From a checkpoint of a small transformer trained on Wikipedia: 3779 steps.
Each number is 500 + 50 x the weight over the matrix's rms, rounded and kept within 0 to 999. Layers, rows and columns count from 0. Numbers have three digits each.

# layer 2 MLP down, 192x768, rms 0.145, rows 145-191, columns 576-671
468500515533561488464501482404460511540565522482435553509502469475399414441502470549486454547510487482541468422444508471461494497465463536466396596471486447471502553508504406529503436453432528462381530576460510517448521523567551521519380515451521520482491463486465540554448565554437479521
534542453591523605561510554462543571546519579595501522535470561485468396588510549521479515551539558551439557458447518611437490552484402581471466449584506581510441535572546540422648445573508433511520565510504455508492514461504639534481558449557552496576461492455515512492497458494549567458
472499485443571461563506510526542585548545534547461586553531508440550435546584502484474428525504471542535560521471548482435450507445498550523489434435555510456543556601564460394553457499483557529473579493421532536498525520504516498468517492444533517473554455437514466552505516495400481482
583485408562526562530519452574592535496509490453569456439404440472461526479521481531601521522514557462466593515526521454548470407516645416455458488422439467554503498504393459602467337587434478541664592477470514565459467497507437414436599408587433570575504535559523554478460569477468549515
516558474570488470515496522449519492477464475509491612510520450543413551473529575460556580448576362508518514478494566452389504597462532462497491487504481452423477492513534452589521404442474452499528441575480444456503531486504452512496454490414518437464458457456481491609479474580452508389
514543474517463492489544557508503534581458419567600491437464520523500518468537521451492438449431491499490570422425591396477485573455513457472536404584519461532514515413492449545533532460464508502549504512568489496555484433603463392534503430486505529499574494570408507569468508492519540460
417563465553451463470483503380580583492532519509452492445574491456574517511515433436396545495484425517577505500535541537448515509461537423485569484477503479519475451485571439496529553467513579509486457485581527512461519527479527512467498547544563485476466524523591557522510482540544463443
469450489533608507529520486574594480532523600405495386537473484591457406481531510494564486434527481477507498483556432544485524601375504531524487412472495551551452541525527655434485537473457506500443534462535510476580502424526549504469462530517520518561492532503524489474520467549500483505
505434573474452523485508537527459449561517484576502476545482485506459529409509508497508575512549528612525476488471537623444534552468503516421465538545503490510525495451570547492525457444486506455498550614562495509470525453427503523608506521555460516590576463518577545497522496560443505485
395503463602578519473552532397436485482486464510496489515599471542569472423493503506514639500484547407527516427529469576561465481533477466480576501549535501472546575513445448501457600538423446503558565473554490618424535518528571475488506526545418498443355513497473358509506488543506454543
502561498519502468518509552514508453477446491484581509517493488494510439479550501509490411547574576545516470522446462449406492498548529525601468435518496503524545507524556511491563436555489446528568417482490483435478492392462540527408470525439512437528472500459416575530511552466534605479
476553463506533508492532530511484530473480464448521395449540468475623471491555507430641486479554565517550548560502556561477513539506491514508425594456551492423582465502511413573499473564517532467482519558504518484497453493512499493466410454497425409486458544341459402511462540405436487507
520605500533473597511394521490551473565549505439462421449423582519500550533456534563582518521485564478511425475572400566525516484440556517510514497488505439480457441534525499522535477480485479553491518605499471428443556528466521562447508494551508500526469558505526455503492573487541496450
461577537420459486532554466486508644514492512487488506513453453489416444427455400537511381478617491452574511542434423478563534529498542468447472502521503465501516479596454552472401499464543527525438507474499506523469483517703533533449511465468426503564566408561485514503427544549572589549
526534496540492553494643494470435502535572444389511498523450474541523531528492544475416609488489592446410476463507477467477476476527504404494619573557532607600497521457519470479523511599480522505563483502413501537501466582607500472502491542469430472411461509477532503461546400508421524525
434468585528419424494535483484528458518435463516438408529499556520469486509452466493483529579439543452543498481431419417552506408544548529594512532505540393487525506454493457521438533456547501460498535519444483531440528531485446505532377526545483511534420460414571451578540513509414439508
478423516429465466467465533492460444479537461571531462486468447489492479465411446422524547540581434554474512491533546498497527478419453451431431416547518451502539466571574448560515571525412466476566518462568458540511472463461449494523412486494526521428523501517484479481435447448487488470
552571437507475426550451554488538500464484457587444482417513556451446561517458356507436468454530516547513528502536428574490431513532455457443509562464506466538540507539578470429450642492616565495441443486475504541569384412506410463550474560492640430449504485558483562430503459549454454473
505565457475423469455475470547531551531503534521539400515566416490543536498532560480442495403481403562455528507488461546557492580466421478460505556511495520453489448488467508480538559584599510535468556494352604489455517507491521476591445496454478472436470552419517412521457588583433556495
503491527419510515420467518512481424585515571542530473556368440453508439487466456434464565437529457559456449478576498471487454515508478539495568517553485539465410473530493534472495490536443494521529475479601438521495576482485556474519483493499540492473430453495433557462470492517554542520
476522500446510460531478534475529418469533527537506455476484522490596603585486578427438537564490472504461489476541497486470424543575412434454482473524443512503559422564535521430573432500478474490505506426445601472496551490497623446522483558541529534456482411484604509543496464457532498482
463433596426521491492526559470563554460511524461478480507459546603514471525414472550476547456425449547461524474509413489515462553573446475484446501456388520529458432560537516555502437452519498421469428446523516421518471455502395481499411554460502503544524462537570534500443430407431490490
535540507471494539509483464493480386591506501501462494500516541406520614460465496500518366509505481516526394606487450558476467472452464465516498537427483482561452482464454563587509537489502484548468505596464546467532544578620510514497484631519425491374570456483531471515483509430569549448
409440497414552499488507496600500550502487494501515527477495502524533527514514558446483564510536537596580560442513493509444481491610488468495513453424531510465423515521457396616598456577467483519467501455540392515591537453437476474559442379537498457534414571452516488355584495547498466507
497457453479481518504545473572507526439548475530519485424528547549492517491524507474564539525506401507430570507476500473463476421655530499525474522493435413489600571572475505456499493558429448538585521437422567571483521494442547536534526402565499539522532458523566485590554428504524543485
460520498543536438553545505519503507579434560454535507524469540500464493439554457494381507483527541473453513504449542494503543532499504470446500579539520462473399506510451503501509456495468432532455527562589458535490424581539597470478456473574526585547464473508493483438502418450491537514
509504597581611393580470512473514501453518519463348532512504404587469468500474474461538520506419533544488464541430541470546434563587453489519341479450510499604508470588501549565434452521582446522371445396564532413504324467575429452483554553464511557479466477463456509499440492465565495504
476438461431503545526426488434486445513513490553509466499499485570481490483532528547508645524372432464597463449421441484477457617447452489463580398488610532553446454365487437464445463592472471492554553474529475434467550496416483590433489508431594442496479519476550509577485397612572496509
546476531389562438318477503498508434483418435382417500520382511577617441537549506461505445565577505476495511550505542524521494589445531521453535537465448568465546510588535489501510505533580545471570562516494500518457393480553565551455565515556479484478555559526473496433448465491492423559
484578486451551515439464458515530500600455537508579591464469550525502433462648496581547537519433477513555451437494467519566510441486586448485502503514518519460544481434473481430494467582470517509454560522359426542507523525567455474465399497524521556522456556455459467538459507534512586473
500511561578530544511534383586520630503579522440483463593459501434470482586475497544425503520455491453494484549498525514446557382434540599530472437405537603639552489501477412370519468499454466432474551482575491561443506490585623465457491482422563515534548396488535609474466471531517531575
426557408548557499428544531464508513481552498502490501472579527459538446489471548547501482528582506504597532457522346519536558558491417410469517509492519509493453514544539554471443475541482474502538451466527448422410515462494476509451489533435482508502504523487517504424442542537464479462
462551437476531495585588549539531494486431404473496541495490420515456532539472477480460483578565490536486521472509471507579450496524489474507528514528521573475551443492468579535568511510517520559493417510461445477574486613530610484519528488537521465451506556510457524538448452560630548429
480512594555502557470507463498467551596461505426516583597450550523476442426493510445462422514380528395543335510560414509610611526471488487490509474469417453536459566523518470394400502521513535576499485491461545494498500575514540575487575617514541405441504426540499534525451454472530425522
563555455500532576449576570566479470503507512509604503467574503544514318560486517516572473520508605497456466460465512532513437537485565524476485504475472498474484488378578563499463503558416501511565486501410430458478445509486444589512518525466459525469474549466456602447583507549470527406
534466516485509443521445526554534548461424479525517504537443461418527519406550488517436530453584407555472447491509479435562493467464480528467471531477511517477512494549448485523456537552575477533457619466508479579495555439535454490419508524573458519434472533439489455571502538445537459492
419451491483444540601431453526526481476565541508546538418417472507588456484501496431486499436423432549461473539454518499400534452581406432462407536556476550509561462539476475415403493534479414479525482475447506470503524423547504509576521534486511538502514533413576562439393484468580484477
452432531558516461605481459509515560500526521560543483508521493566473405514549541515444410508578455555428600493393457478495424425463447502458461502552527540515575493420501508467517478532554441496530520494527512561508435480509520520507511563439452565470534514473575547539527497456379492474
441541457485476529522458480501551533526503448485533527535517528425600525471612448419441536487496494455547547498486522466517465437526547536503483490500428499473389471478520466447458502554549498467535484508512508553428389475415471528488449508516574570574471560456482561459514476434493559481
487460536445562499522486573455513452570535537540433489527593517455345503559529598543487537482486476477501568489434401463565561529527519521450526502497455474520472448461442499475461580606393412540493459394367570474485485503573484448538424535419476561609517513551467474454482608411443491480
544508508502513531612505465471548443456454506526448555512471476561549465549570513504520500498482570463465595538514528486514528512586546547461505504419484550625541559473552565455417508583448422551513456408374411470464581430641532565465486471485533586577453490514546589456429529601385540425
508528542548505480450504490443493564542568549505415509505462412493629485424482530552498481595452606537518549494482320500535577548557578492490549580442506535563564561490545566506514518461453556500483459468405476513531511484556467580521521577511543531504516552486522547564531435552568613582
493471508582439506492460550526521460537530481402523507571504480570603385488407469554407395432536453541467517504511417537487488527407457524499473609569489556457441523523567498582554497472456526472469562464480437351478513481455505515462424498458480567360543393512611485472472492462473419602
438486565551517554545490439405470579604454571600446545488531489550517502549487543576537552379449505529528530400425552554555450479632550492505575472538523531647476626511545481487502495399504552488517565528395511522499514453468615503469440550565529505487454539522504532462573514426575497470
513447524439507582500442446483399523474520510485556473625517399522428564416497433496504495463500503542524534550512502435524497557428494506513541488545470497382515463549532452527398561497481521471500633457442541538541482483524518482473363496486341405540533474516482448547502487396500533463
544500441520457500548485607509540450434410490469557424508506377453469423522506516563467525578564488482475501551461580479531432548616480518522480534580525436518485544461548500585507468612549472534515476514584408496478418501586525473465520480522390519479511529588500516548501480572572476432
479499504465535459475579490490424548468486454541511484575494605463590492497479471465488536505462481445568492521474512483575526534460470548499431506490485437460459553412593440441472475486459516472424560532489491487510474544563507578509536491522461480503539515570488556478533457505424409486